From a checkpoint of a small transformer trained on Wikipedia: width 768.
Each number is 128 + 24 x the weight over its row's rms, rounded and kept within 0 to 255. Layers, rows and columns count from 0. Numbers have three digits each. The size before them is the row's rms in percent of the matrix's.

# down: layer 2 MLP down (transposed), 2048x768, rms 0.0766, rows 1353-1387, columns 0-127
# gate: layer 2 MLP gate, 2048x768, rms 0.0775, rows 1354-1388, columns 0-127
# up: layer 2 MLP up, 2048x768, rms 0.0802, rows 1354-1388, columns 0-127
down1353 101:109141147114121112132159134101087133126172141116113122131083160069147106137148137181117117137078094099112121128098128126097080103152132121143107126095121155148121118165120146082100146067130141142121134032133139142108093151094114138090131144113166138094105169142096141107104166123137143120115103128123127138089117104107174118135114154122152171124105076110164137107137118099131165159131
gate1354 109:130135133174116142143170097112125095114132112125148139115109175135102135136094111121095143116119119168116124132099116120124124119172129141145121155150072127144098135170109079121136124158140104166093113160131119138113156127150123118108081119141102118099134131156174131084165110169135143177152173121143093111094123139112095139125165135158124119119102135091167142120129104099105116125154
up1354 098:133178130123148115093080100135121154127120110160134086138132107139157119131123149109145128118178136131090129069139138119129108128135143147103150104095095130096144098102116151124097163094119126116122108152127149126102112118145124133152161126112141105145116124104115147127123159120168148108125105178131168115174154162101099107117102103137112102102187132134119107146123129135162126118125
down1354 107:127162101158136107118125138132114127127085148107160120127153099096090119135106164121100111145117138158108120122102127151149109109139118151125110107144120121141153106093112127127136106143193144136130157109128109143152132120141126155111109151152137119092170119119158104102112137126156140123150117129100077122109113183137055140117152148117128121064115124074091092115112136125138145146125
gate1355 106:127118131167134131115143150134076148090108166111118092154135084144111118114137139141118117162095137136137094153147110102133129140145159134143144145137163123143161113157132132091154103148115140096143190132153150117134165121126148134139160089147119109099144109173103133113115135137189100121123149112150114107109121089118109081127076148099122165105098136115137124168133147096129091211112
up1355 093:137123143131119092140070159145140150149175095104143115145108145123140129071144130109141137123120114133129120162107112113107124148106113104124127133139079125106137166121096145151114113128120115132108106143118099108159107107134105088171148097091149145115070166106157113123145130144098149095080106136121172118144156141140144132132118133154130091128123104082105152140134122163143081142086
down1355 095:112156116176180139172137184151119114147143146115128095122160100112120147137160115102113168115085146145162170096160098124157127095119100142152115083111136093123134114144081155128116123110086132137156109150145130131182176126137175123173170095130146139111085149118158150101110138124090148134105093106154156129129140114096169143184131152120152116114127117116133104129130130165189116148105
gate1356 104:140096103096128117127127082116129191124112128114105178184162156140128134157146156117128119126098134150134142114088121143105125155114123102118148159099136143133096090154161148132134098122139130129130132143123132158118147117117136110120146129090100148140148134174149136124134126143130150164127109099125144147113134157150152151141115148158106101127137160098161134144068128107090152145122
up1356 107:095117151101138152095115098146154134099105091088128123122154146126142118125140132160154142116101118119121173107127114122147127102145109084051111124135140135120129140136118095136201137142087149114129097092091113119110130116128129157160162131145130126113116109126140121131166134116111093101133134131120124080108118090099123119140169127140138158122137116098122116128101105125182155062119
down1356 102:110104128120103101111109080118159113129113098128116120096101144152089157150106102129086080144136125132089140127140092130123090171137136119131169136130143137128129121119144190105121127116165137116137138148114110114115139145121160116172116154085110128129149157089131158100105101117122114116119105190136126120155116139132100155120097141112155140150151121171167125168141158129145133112129
gate1357 098:137104121116124113224135097127104126168124159141121168151145141123130169155144129139117035147098131127129119130105143123120122097137132115114134141108117146118142090154152092125145171132108130107114085117194096078168107136144137142151146129127113135118108127116125098111117085157175132131126108094108168135121115172124091082124156121111126146118094131117095153155106129153112162134090
up1357 089:141150148125117156165115104157136114124133146110120142096129167111092182115169107136128098109112128143084094158123122113131191117105141172171121129066117133112111101100154115110123079116118164137125127159173156129087117115088123135143117162128090130111186136110138085113168155139127133117142095101178109167135094147186169143159144127119131102095140121116154137154122146080115147100135
down1357 095:139108139135161150123124112142106103109115153122135129106139100122118141152125119131137142113100136134084123152149109099159178148073108159121147094121127140134103145115097123143111107141141146139125083150151153131088104147077108131128125160126150119163171138106130113166135145121125146108153102092152087144126171147181140148152147086134168111125149130149144158096104163098158125082140
gate1358 105:113123146123167122202132127143119125122116121109123102125174145118163135168128103176123096096164087146166145142080142123099108145139104166089196167116094184116121121182147134136153140108128128147139105083125126147100092118127143093150126141086088124110130119146084078145119137114121133171121121163136152145074098153127109100142112141118169115145110073091168186148129110092145115191116
up1358 100:115169102127111127128157156122135145090127128133160164122106136133159136132109138165110075097109128143101137137149163143106154118150109147127098107082131161148155127149105124129144227114146156125134112119145158170105117123100136151101135129081106097112133118140134160141109138121148141103131110146155135155165180153146161155117134169130076095151146122100131110141145151111134130111154
down1358 106:123165120123162122098099120128142101139135135106167137127130131107158140165122122172170107166138158103107123159119089141123137108128136110088078140126147191122113125112129137134171150131127158132125123186123142097100144117100131139114147142121129133122132085084105131144125148143164157129149149124184129088111163128135175127094116166148094100099159087175162107152117133109108102131161
gate1359 113:100110090143169114110115107131101154108128125106119099128128102130100177129122110111119120139078167147138100124107143113142136106116092134093124132126078131120127169112165112162117117101119099124149155128109110159114142104168106171100120125156153132116133138138151142118130134153143113125136126161097145147173124138102096112127168143120152087127104181113104110130125135151102112141144
up1359 100:182104139106106127130123139088114187208086084134113122115109115115137094126180138145133136078101069120127154125161116105134139099169137140153122117155125127136116097087142164112164144095150199123154154128164136133141149139105138129161143092118125111153127173119114123091132157152160142187123145100111103150123138115154125149102148167133119136134143121113129125153148094127106154147109
down1359 094:139086104106135124101122145121145098151103074156077082127142118104099154136105114158155135119116133130166109124148125100131122113123141164146145165136103138123138136136141147151177130081142142180108126152134133139129126098123142131084156121112156120134180152118132140124136143088169181145142162106147143159143101106165125135078096094063146123119132119161122100130164106101128136122097
gate1360 117:128099119111107153146161113161115103089073180143114142157156128124115117140149162141150122124142096113145166122157151159096120129136143099148110164121098113181166113089190155153150143097139133118145119124160105110131174169110141105109159170159131104140125092128109106122132158082104130141135137116126162117138149121078120102079123063072164119102141125121165153154103114150138157105112
up1360 105:111138093137105140118109183138127128181101131153147133093128134090121170127100094163118119144115140150157110138102164122155113141097119151133134128132163117117114095140069154106063113131127143160134135136072148158146090121149167175142128074105135152146123128124139112104138125158143136085102131114118126100098106164176131138135121184129137140141104080073122109092110105133080095125081
down1360 105:093128093110144150110146079148107096061123162102150152118145095137108134170105128142127115163117112104106129130101084143099108142170151154137092155133119113126132115135123163093090147112126173120138128128116136101098173134122137167136085118141132159153104137122109118130087102091146107097099122134139104126134107145133102123093088168157132166154101152159172152126103101136136084113139
gate1361 097:108147151162102139171113103134105145130142161107109178164142124064108158101132119147115086122125131124112115097084127122120146119117122116136135084128121115181132116119107154174109158128103120127114129120116087133110134115137121117159083082124106123144085129129076116145111166068107110139102114126139148128101146102098103127143157093154113141123119119090125134106121106127109133158096
up1361 094:144154127121143121118144160119097133128106187160141106126095115143181130129150092129134147099086132147144153130149145123152123107130083115143160145134075128098144111138128109145148160112107110128155151115089154090103122137115141169103144143164133156109143115133099123089120109150137094108144133121149179133150161133182125136161119134155130115100120146118093090095147142157132158163101
down1361 100:127133140129161109135111124102119109062151165128108159128132098113101137125153095166104101102113114117139130127137151146111163158121123090090162117104132108101063117131165139166118120137113162142106131120127126131121103098133179159120145099122135097145149105164144183094150144156147086092117092110127109135133131108121138128106153132150135133148108122112113105077103092149121142150141
gate1362 098:101157096108111113114142124143110079132136178088109160163129110155113147136123124140128131102111136147192072151105082179116127130118157150130134133169153125146121088155148115099168142158105117155128135151128106085181114140151092149141089066143144140148136083108127131139116122132131121104125133114133134143116137163140120135065138112163121116128113169162160072150127137107137166131131
up1362 090:120198114159122159122152125150126121101119140099135119109146140120111201147118142166190118099097159183124126126162146178137156136091141128155119154130139122103121126147138142125151145170109123153085095137094125145163131137143137155105109143151166138145122103162097149127130140106090135140071115108159111205077154152140131122124155166172142134138135099146198085127148120120114095165127
down1362 092:135144141132155122125100137136098094122153118117107178130094143127135096168202103091151126131126126151124122136101146160095137166090130155091129139119124149141147124113140145156160115146102120127119167140122174166132111132133140122139092121137089115101136144191094180169115182144168117117118126138091152159112078107144120160120137106115111143129188142123128084165114132173111101141135
gate1363 102:119138140155144154113086121135133133083154131094147117113191159097169121146153126194118120112143120099122157123127133130089211112089084155149137166098166142146114126146129139132122121098115118147118134082122144123131093138106103147104126129135170140131127134112104086156186157122144114131136116122152155157120137139101137088084114129125129112137158141100107142128136184109157114110119
up1363 097:123116124116111136147141104128136105193075108117141113134152131102123125113085119150134138147137105132113147110157124074147135120154139109125142099099122126089102106122102092116107150091124146139129137091169131129132120105173113110163107151164157169133128134114119157111145136130113117129157088156118130132148097102136159167167102125102111091126125102147126134145118184144123105110128
down1363 101:140141108148099094086147144147082130131133125134124108130159127137154107107079140162134131195130105099087124147150127156095133110139138134138152145139119127081139134135107122106113141095129108130174098119114164092133120103132158105118163107109126109094134111124190126155112107100110093101104123209110107117131101099108135130138155131156094187125136139137092153080121127123087092112146
gate1364 106:108149098156132126145143102155138132078194127144187111071095180122162156134141151113158123127145121104112148081133130087117072149103142120094114117122068112118123095141095130094077171143120093116129142132079119153125141161142147131132096132124130146114115124124127169089138136136166109138124052136126120133164129158144138110125133165125140108120148129126097112076111113144089125099151
up1364 105:138079132130084169124126138167126126095139152104131175153163149126140092076112122083175084143109132141120091128142122128124132143102131104076102154106096116148150142137113120158156135126157111091091147113104141114106157149096111164119084183153134168137103125126160132094093115122169140144148097120122126146123146119176124148161108107142111102120117109143144127132131115092105152144123
down1364 108:121124101141118117138151095133140128136118158155150165148128137113134104110158086152110076145106120120109076130096129158110122115134085076095116125147153116131154126145110125150172111115108141135092102150112148134135147126138128135130108096125165140131114192130123134165099092135138143165129124119088124119155138175207150161146130122125089157100133102136114152102144118124093125098138
gate1365 095:103121109147122144126125128145078096114110130115123133100124108107114113151164134120110160129121127169180153134133131128145124130101102099104146140123119063107117145144102142133108156142122140101121086132129119156110120103146112150180145108089144125168139120110126123077153139111110136128155112139158114095103146156160107065143124138114151153132134110108088118111123127132155125112045
up1365 090:149171164162107154106133109106086117117108156112146144178123139108116128144138118136113148094109118153106158138140140123127124118136129097107145120123151088118126100161112159103103084092144119107111082113074109139122121109118145150111135129138135119100087115154110123140149118119090144128138133113096157125114124101150154140134147105099134122107124075142120133141098077134125190130124
down1365 101:165125149159117128095143091123116170121116137107160128143131146124121114161081150136162168094144133148099132148123138115125108154121126125135123121132102116135123141121118162156085102118121118127119116091115118132157150078116119108103143083134188131136122140134172141142133108120125138105134127105094144176111131139169140090139131120102132137139126065159151176108120115097143187136136
gate1366 094:173112082104110109164116115113134132128091135132105155134139115130176136128149103165128158114099136125133134107175111117115103103167147152104157140091127150098135095084152115165125126167141088143146135148139155102135099151092162127131107191152189151119128145161122131106161137110152120140124124130119144141151095160088126186147107109128107133161122136141103107149143148150124106178098
up1366 094:098142093130108164181107117125128094118110121161155125135118140084106104137162145075157093108134161121149135126108115106178108119157130085116132112127108132124096132094127130168134144141107108118129109100146146144109152143117147155107131088177147123126141110147150107112146142168114171149127099130104168143147126135114129152149098123136149145145120141121124087152154120131154126139144
down1366 099:125116120165151091109133082101137092159115173131105121164110178124116129115142146127135069131153106157125144128136134150126140141176110117102137111121098126146121178113118105105146126135131102131094118113102139172105144109116156124117182114119185151137132139162141103098124166190144151085139175125127149182150090132110138100134101130141138072138145123105154098143188119131172134163108
gate1367 103:140135134133152107132102142117094134110088116102120154163154122148131119124136137112121154155137072121118115126088154117127147085095130125129144167090143126127131126095145145117109143097171152152117131154120140141166112159130129130107113155132153092132108130103100137130105133145137133154116148118156156098097204131110164119160165049104099134153093128112144141129152111148127131130150
up1367 098:145123169081126134117117139159186146112141113113069133168139145136142151116137139089122141102167147113107148102142151103107102104119082156114139138162136121105139117135137120099128138152130144102119118139131138107130157103137138148135149136124170140124154128116110126132133088102191138138139106106144124129113131161169139152157139096173124136138106133134140150122096130164160130102127
down1367 100:137128101075052140142099153113159124140161118159134141132090116149161153137116182114151118099116124147134157070121121137161104086179132123123124127142124138095140163155128126152139141158128105122134083083141150106138121141124127134143099163101114119156120156153165156139116136117150114157130120125094093111122102082129118115097135145160152121124138112163114169100100094127135123158180
gate1368 094:112136123108159163100108153149093124155072126113123116142102165132160151144159126083123159112172166120152141155129146174147118153098110109080170129134148117126158131116087114143147151148117124113094105115130137169104157154093117175105119145142139077118114121130134124148123127118104132129111095147119133101108115138135087078167057133150095175077131105140105139122157130127121107123105
up1368 098:128117124120153100125099126104104121132073153135133128107109129115131118116089153150116121093113139165124134120142124143097119128096105127123136137159099113126100109146116095146146132118156192138145148137151133130134111127127118105139135116159111116114137113105159181118135102146122131116105125154149108154130132121120144183064132130101131144108112145148121137146152114130074130113175
down1368 101:123126092123140102144125132114095115112130124102122148103112154136120133152125182143135145110117172150138161141165097159111100129115109170130141133179117121097138121128114121142109110107120168136116175149185151130109133110156102127137119169154154129108159119137115134140144106113110126170104135153155129150144112123151126160103129116145111152106098149120140143114153136167121139130168
gate1369 095:084130153101094134139128100140187181129101110127080135120125105138143140130156143105134105152120185126134127150110128131158121144121152142134113104136171157111133081166117160133090116144136148165096173054154177143128132139103155141139146119161139094144149149169121113112150082173105174174105119104087128122182134133150097105104137115147110135124105077103133148128135117129128129148109
up1369 083:111107160140064110121144130144120166162147139152103103104133151148113135122116113084129090096121158129116085147141098087134097197127128117146139128130128104132135153129123105146142141173138198108143109116116103164090158173182130111104108096144109117122147117150126135102105154114105143146145136137114158147113112105092174151141081142152124126135106121132126177139103128144120127111148
down1369 086:118113120182103112113129079162113177155127127118092134150110125155102119079132126137143155071107112106092097113117123088110143198092113073128133113099095106131162143135139134086138136137127141093096121159114095150117119155147150100127141106109113118139129117158132125128146174100138142128128131158133165120102129100147185144149123131121153110109088100128135118077124132141130122146114
gate1370 087:120117141134121102160133125116125128108112112150095130153144194141139090141133108091130109099121127122138098132095091105156133143124111180103104173179137145156189128146157114128130101071107180152092149073132137115137118149147141115128095114155142134148042173135109092134159116134140124094106116139139121114101136120114106082119124100159138105149124134126105110132133104162097142146164
up1370 086:138113102091079133135115156144118149123122193104091148084134134138093118119120097156154112121108081132119084095119136117132129153099123111107141160073122129129143108103173139134138154094180103184141136126143137158118157119181151144142131094128136129122094132131124091183125149108190159120118116110135104146151154112106130123123118137121124148150096115107136131150121143165170111122159
down1370 092:079180132159116147138094093136108124117139143125116117142117193136104101064122175128106146105105157080167123161143130100150144127095132112140132151142112137109137145100156129136126114109124149138139133139158107162136107145117139123132099119092156181174148138171110118178099154125127102117133149117111142183147159145105157122165122114120162146147160124145114143127071128145130141150123
gate1371 109:111142156125141124136133138162091121090151118162138139092106100148130128178107110154167170136162117155141103126123190131173126165134091142117080129166132137111176092144120089133168128102082108091138100147148137155098117149169126124146110115136123113124119126109150118137137128131154171129148114114141071118135121194154131138160148152148165113141099133131166141102154124142137139161077
up1371 113:153121132126145112122104134113145113119125156111150107159129120114099164130075118135135129134136117099135126113094130094109139136144090099116116172151109106172097149132140135141095099131166157171149117087148120124138139167116108131118100083117137146149148148146132159127137127109099122160116094149116119155136145076125137080101135117101105156143155134117077134170102102122133152099115
down1371 098:149113135131098132105128114128146121141165129135121118167101153116139150078115143110106116100142140122155134127165160109115124143116086125113138121116105094119117142163125126112128122143128143174146112089126156155167120103106109144151094101133137200103175095189122133144092102104122126160106137116133124131141133083074190125114171142118126128140118112128148129142127116162155123132129
gate1372 096:095116085125102143185128086177096098103133135087164147123124167130156095151122139101126081134105148112119091124122131157130157124140134125119134151112112087158089109144166151113126178118141135146104126135122124114125064131091134124158070151107128146132072102153161125125147125140118091122114126109102143089128138120118136119136104130107141139120107132114127161121167129126124105122099
up1372 092:127163096094154102134112130117136115123101117134091088122118159128149112088149138139164156110106109136120143140097133111078115099138118139150107142073163118136177112119119128111130125100151085159101137150109081122135143132152109131144143133128147127096125131118103160145100093147109104140087095141145109117120123150111111038121127119100143113144140140150130132145125122125098077113131
down1372 098:099126142131116063158111115136119138115169150187102161139101118102114116124119135150128129131090124116092121123120155158138113131159097112108097145097131162179107103141139095093146115116126090103169115166130125142100155162143109121166084163131140130128144114134136146136107152111135140127093096138145106196107122173130125121125138156153160127163129159136123167126148121138109092111120
gate1373 108:084146099120137152131132109110122119086159127099106087109141152153114127146127154097116117172144139150137135155106156141139145131133124112128105116149135117165151120164105143118090115117159138115123103103138154143134131167169182156121144135143169103146090101143111135136168120099120097168136114134141147135118110160158146123102196087112115119121132127117102153134079174108181108125092
up1373 101:112148113073171144168120124123148125148155135151149134151102152165156138115108105105148118181118135133137138140129099141127105109115090126122124139127134158148108172171111106117105082136162090142104157124124113115065104117146161163159142156128097103120131139151136123156166138113128098115077130114131120150126159157159145147096100139082089154115155123153099171105151148137128124151119
down1373 101:147121078097119143120157157153107129094145124146112127156159121136139126108115137106159122096097123139126122122120171110143124128162175123096087144110122099086116128141113113140104159110163138083119094114134153146133131109144140114144141144140120125113151129119133135167091123115137129079133130120148132164126135133187137091113118100151171108119141150083110140172147105146136125098149
gate1374 106:094152144110123137151153137158115110099069156130111076150110136154158165140111127133129126126098086140113075147111122142106149105104133107151113129126104162163164125118121153116169150084127144140148105069106138104102108114128174104128140124141115127119124136099141167130103140177104136143136121124139140142146152160125096112132091107088134140101147104117136094149112138123120148156117
up1374 104:092090130081128135134136112147118120141096134103137085137099134108106103151129118144124145148179116136163138105122146110149140120104177109127122135120096122125087103147093154099175136145148119136174102139145131089157123161125167086121136131097140136103139151147157138118125176103125098127155150111090144140107161124112092123113135146129145115132138175128167149159152102132111170099116
down1374 102:110140109098117115160100140154116119113144137140126091142133184122150118143126106091094129158122111151142118131070101135121127100144117159169151125133141115125113169080157115154129157100098126124172109115119142124134134144167107119190148152121103110171169088117217132107076115152149120100187102125104118111115130120134108136152146133113104102174100139116156132147134073107159148120103
gate1375 103:148144153157130112096184122170090152120129118100168107146130152171131173088106092119121163150170093118115097181102085124129096136147140090123116122159126126125150143086156103108158129186159101107127084107127092110113124096154108132099106090122174120107092136152123121125176102160068150128122117139131129110107152122140057142114103105142170131108147168105172122165122106134114153128112
up1375 090:148167117127157146151115126122138090119146081153151135127164150112081091036162100120092164142155092103132152101113173130125132136156141127081107150114127112108145133153126133102127138139136136115126168152123121106126144160127128112137147119085128112116105120099141126160116145102147140144095130147106146130145134148122160102130141128139101128123101135126147164127120162127150098078159
down1375 097:128087131109117126151136136110123093105176155139115114149134161174113138143128106120145147144147116120111109098129137127177122103145110110076135146132118135097132146115137129133116141154182129123071129164146083142109125140159141116124127140065136103125145130086145122134096132179161114140167151168096143135149165106082126113116124116133095122159095096102143159116163134116143106151172
gate1376 109:103124151096112119131097157175094104133104088175109107189131132137143121159149131138147104103180162151114141140145147146139083106128135124116165160129135082105170163126134074167161111212156117139084111115094119160151071088129170137100095149130128130151115128144150161084166087164071123175110166161111089153110148112116145155154184161103129154137114094142129123092097157117135116108122
up1376 116:141171136162138101120167146077122168142156147101129141081088115138103124131099137100095108111157097120127094082100114132129133105127125149145151072153124128136112114129140141138126114088171125157137143097138176104149123142159096114148182124130143135135146117101146120165129134102145116114137095112103155094128122107167167118104087133146156127102108150121163115179102091137142132131141
down1376 111:115112111126126115119131147117094114154110158086130144136157127121121111126088131148126151144131121148112093153133097172162117102131116125169140165137143141140095131122124129141134111152172116140121106056136134143110082172138152129149166128145133147164176092126194102134145150138144124173177136120150151102097163146111146136133126141123142131115119137148153117138126093119086153131162
gate1377 089:163065139172135123093085150107119126154131154122110120121141094148159080104149154114128122102100118139097184071098138148126123144101083133102187131110156137134146131145155180116130175155129150117117139123121156139137105105159108142116150153107104176119158130131091104111162115132098121164147122101107121116122060130116137117125108118094127091150097137118113122146142116098148099143144
up1377 103:106126112105129116125157087181116099091126146092128187129126101137150121126089104111125095116163123102141110101125111111143130100135165158087118156118124133128132145122115101095122101083161166139187182130144090133153132143109080162106104084141133097119144164154175116117157115108131107121145150132100125116111143123106135105131100109118115127124126119095117155159066136147105148085143
down1377 102:127157106131100121112101095128112097172085144088175110173106114139140167131076099126120153129139115110126093151109098109096141138149123137114132150090153117155111126105118082140134064096170202128151159118119072132122136114109105130105135146153134118141128169128186075076169138146128141171118132156150169099097120164116121120146098106111137125125117164129140143143073140115107121067102
gate1378 102:168108101134127102130134123084099099144153134094099139076136152124113130120115106122114097157138105131147116101108157079137135169143094151134106116138092150117153134097102106115153084119132117142154185103109111140131160107123129121123115158118133160146156127126167122118128152139133142097134138126154164101148116177146077134149137106155131125130105121115121131136111204111188124110143
up1378 106:088118145115125111133135127125149129090077108131090140156141132107133127096120067176095136160131155136127130156168150138100107140118155111159151147107148132144103139117133126134086128126098133110129079144182144096155145135129112114097137067108103120112112182169133148136109084137088092150109125102144105137101155157147156204129109109147144149115149130107185110132151135110105096132123
down1378 100:128153113143114110097155119152105117149158125103093115075127112111125148132127122165113120127103101147130099125142125122152144158087117126130165130119145109127126125153119115151134104141155130154094116153079072111113170141089157090115132122079113156160139183132139129131110134141104107128139134152113115118130102173115131130081199119105097112154121126113110064120121158103125132159122
gate1379 105:116131132122167105131104082166141114145124130150132140130128130128121133173144135100107086169113151144129123129101081128137096121142142125090107135127114148099131123175144121135114128117154126139088154129165114188093169131162120173128130090106136135120135144151083145118135123150111131141153147135128149127142124148092136109126137118155115168150162138090112134138085130145091140141164
up1379 105:112130105086154078106146097169124149154142154133121093130127168123153149121142110142132084116126131149122083132109104136169099118115151099109108155094103081105154136143087126150146147114146128097095139150140150142118119160165124174195156115080130130067114130093121127122085105147126117176127123142158129122135107143108150157115147122165147115152134102096128114116131150119116136149169
down1379 097:135122102122125120103113152137135162173087145118118097141159100106132103124133128109109149130109127131121101084154113155147136118158100150156115131108132132173082110042111096128149099127134104094150086129145102139098122132140124122093128142143083128159099142130205113127127131126131132077112129122175065116172144107090189100137111094130108108131090093101126085121161087109119148108121
gate1380 104:078121140152124105152103129166143083113118149098093148121154128141127113134138117152106137149107128119116112154141097133131145093141097103096156112144113103170118158119171141113169125147166121077114120097156136135124182135109113093142076114146142135151155144133150114080077137108146152120119153121154161102111152152104124102133123140186145107087120118107090122094107175110134130124121
up1380 103:111131154123139171119108111109152108126150139138124127141112132078125110129121099139163135155129113157160120136096134117125131108054127121135134096116102143137107145086161115128072120052094109106167156103082114140115047160132121118148096087152135191145128139149136174106136097135160155103103078136129105087148115169124145154126156117155144125137130113112153121166115113119089158122121
down1380 099:079140162130111101147138087129158102107137114128071112159127135127167103101180155132133129146122092110114119121117178132098139133058152143138178087137145128139134194171153096124146118144112116168132135092123088122119137069114134143125142114124111145146138152133137120119130136178191128127105158126102080124111122086115124121111178127146127112172110143174149102162100126082153128123131
gate1381 102:159159130130120087106125139091096125143103137142149151087140112116148129120178098148099172146126121131131103091134105152134125113176134120114149114131154168177139131142180108114138105129155119154151162127137185129136081129174109109147131127127106149130104172129101086097124166136106112163141144159125150128138140141100160137108152100121153066131101123131095162099134149098144114139098
up1381 105:108135119115087114146129170108135133109126151123121159124123127143148083150105152110163133124140110117121187118077100122119137173122124144144132117127106113126137104112126123134157151110127114090104148105082105114113072163076115155143094115102084104123131108122078111179125120147128100157150077128147180102162154129099133125145137148074109153122191122139151110158154146151137134136127
down1381 104:162173129159108107149156155085088125130112105099119128141146130110120080125123144106150167130102126172127161113173126134070145136114108133141175144105094127187127143173152118143146157138141129121146145092114140101116070101122111101135175136101098146102144121129105146112138151150094160129159097174138195136145128150110111121165168103112095118101151124081148132162168098115098127146142
gate1382 094:112108112143111105129119106140102153114112157121128131143152077138126123125079097140164122149132102129131149140113139089141126164110157159157142151122097132141167072132083146115117101140136088142115137136129157122125086154091144120111092103105169144107124122169094125116163158178084129132130140120110146147148168109117084117116152160104160180125127124138133082122132118140087133142142
up1382 098:176141143113108125103180080122137101091142150108118173151115159129127123114172121098162073132114162117155135143128108143101111103140134128136125088097136139120126121117121124113103104107146099148125148129115118138093115121132108095116126128149091135084079134134128140143099139141139118176137142108165125123140142110120126117138183089125128147140142136116160161137062134092148105058123
down1382 099:154118113137137110109144121129146146148069124125119154110137143126104094115158158109163104140131137083151127107097136179136094099157110112125127115113081128114106115160128107154061117100160125145124140118145132141113162103113123148120083144115148089109151149129152137152123133158123135161107137154143085146173149124154195124115142148152114157106140110108144119109125120134130130137115
gate1383 107:106132127111062140112124119110113160134155163093134149137165111114146102153144109135113101121174140141124120137103142142116135135123121132110109132113132122116142097089160156149154122113111104128152121155129083117135132140121117165158108107156160113125108145154120167136131135127105148153107142158113107153104118136139153173143052143146186142125095065122170080111132076074130155149129
up1383 088:136137117117083147148147093093131169163204129132139159106146109148124126131141111100126099109166092147128125121136141113130158134106189136128130123112125151109140136112137140164142086093153124189142105109132099090137112137109078183163083116114160117150130118179124119140142161146102106158130093153117116130144131125102144126147137153161142150117131082128172097103120103126143157128116
down1383 094:082073092114111135086160140099068171114137129119083117115094093098117101138109160141114107199119129100126110154089095117127124109106077117154159115134110129070121170120107145096139123141103143097151138153116130118146156100127168152179111145143100121108143093103127079126133150122139152132131112096125082140101109087085142132121143102136097109125157105141106130081161173125103094098154
gate1384 132:151100130130097138126151080170115116176149146153140139136152143142190109161166122128127130104106159123119140152104136121142145116118112154162153157140122135138091153118182129117070102078171102136150104135136106152134186117110128136111132144106127138125155069143166153109111117140124124137127109074170116092106075135111136127124143128132134145150069115109164126100126156162133110124121
up1384 131:115163095128096137116165136125119140084124141089128141127101142120100113145114090127098121122142127097120143101141115164121130146161116140092147100146155129099147142140133118126159106122112138123144155114160140112119181113121128113160119184146144098136152136096106124153122102136119113130166092166126138135122176135167169078116081092077124126102160122161115122133138128108161149117119
down1384 099:119114144137135144093139142143143151144114105100089136103108120096141138122135128117098168105122153111102137159151096131140112148097132140127117121162085125105098140108129147094109116121136156106133104141097098130122160135122144181124091119117122073161128107141146094110149113143153138130203130128144147148123131168109152091109127087154095112113103108096123157136126133148144108125124
gate1385 100:110116147126150153124092117159120118144088156134092086142107141127133126091133122147145103118166144087130131121115125135101190104120122151130115113140141158114144087172125118142127109114155143130097115103132178179155156128129089099111112117107140078140130129116138152122136163170094137125112168159091152111112110107144104126120152134129133191156098132085123091130113139160155133095132
up1385 096:130156079134128143156125138124152089108152117113075132139147149142136146149156114115119120170178157151109125109144123143140107148134134143079126112109124123119105156149061163078091111118123117139134155161120149105116139128099139132091116169110146131093150150106115085158098098094152177128113131119121172135148094078146127139157121125106130151094124098136066147163149133113121132150108
down1385 095:119159154150148123134105116124122110154091111090100125158136127159179106131140142127124101096143123140115117110144127080131112161120135096157130140111120106144112120166075151106124081110134158118081181151120136122119185097151114101075091147107150088094141110121121113127150091147137129093121121152090118099121142137181094089189159134116129081120105061126160109149160092131162155101128
gate1386 092:139124127157148100194110154147109103126106107138101173116113108105148124147138181151133111166136100132129125129178092148087128120119180133142137161145130131166084135107145168133129155143160141119134082101117116108120155123114122131116136109147111104132136158147131120170106158116137130095105186157108117135114143141091130129192091129135139108086117132104138122170156131104119109115111
up1386 101:067145093116146149099154126109141093129143116133146106154071149130140137109113143107116166119111167106147138116071149123131123158136109134162097117106130107135132129117123124124109130131115137107121106129115098071124170118147125148131095129145114142170109117115142156094132123166145152161153129111139136104106100129156144146108141133162089185158104121137100144141124121088140140102112
down1386 104:099092144132177120152149123115138128178151169102150119150106172119109124151160122132117190129141163157120131116155121120086110114137089146147112164113112157107091129120108137122104102123099132122113143144142119120159136123173115130136130150158137159132111157100124147137176112149155177136117166136108148130122152144067147168119132107135133134113167123159159141161136101143119124120148
gate1387 104:167128124110135159180120152157107120109127088142088108113143086162112127148137113130142129091145105122153113107152124095126095151150105112111111118110117150120135094178109143099105128139124148145130154119154075133099145134157131151152096123109118149141125146104118166099130076135132158077138107114131123099106105113114114143121121166153156113137141073136152117119165134133112124131144
up1387 092:097124147129128141112088120167139106153143085138118145131135119130137187142136129075106126088138109146065119099120148100123153104121088178094129133143122144124114106134127172137117146044119131112155099143136117106116098160101102116106098136116153174136141086145115129131102078121113111158100147147136162120109125140176103211122154081145107091140148155140133173138115127164153110125109
down1387 094:130139123128161114144142128146122051188138136177152157135123142146088139112144070113110195148111160152124126121122137112073143124144086162134132181162110083135137123163162148123139126097169130095169133137113108114121113105064132120118091108121135112107149150135137106107115124157108090110137165146110101141115113161128168105112123111131146129101160159153112160167118086114143102137112
gate1388 101:138098105132134084156088095144149132095131119165162095142129130136153137147156144096110148105167135166130072124123149119105098152149170132105125113105116146146109133128122170088087110141144133139139120118130118127106137200126105135169114134091130127140145093110108145136173127144126123137094137124124134122117118101086123131139146137190124142124081078122173154113110154105125120158124
up1388 088:119107125171124160128174194116095135115156147168062165127095142137168131110116106120108124151110135101124127100117096116143137065119116135134130150142134096146104176120162113109113124103149154124129137109112119087150090111151164101106119133167129145093100162156113130142144134141117114125106103103149101087164123140147177041164112112099145112079180183124110140133117093122104152112136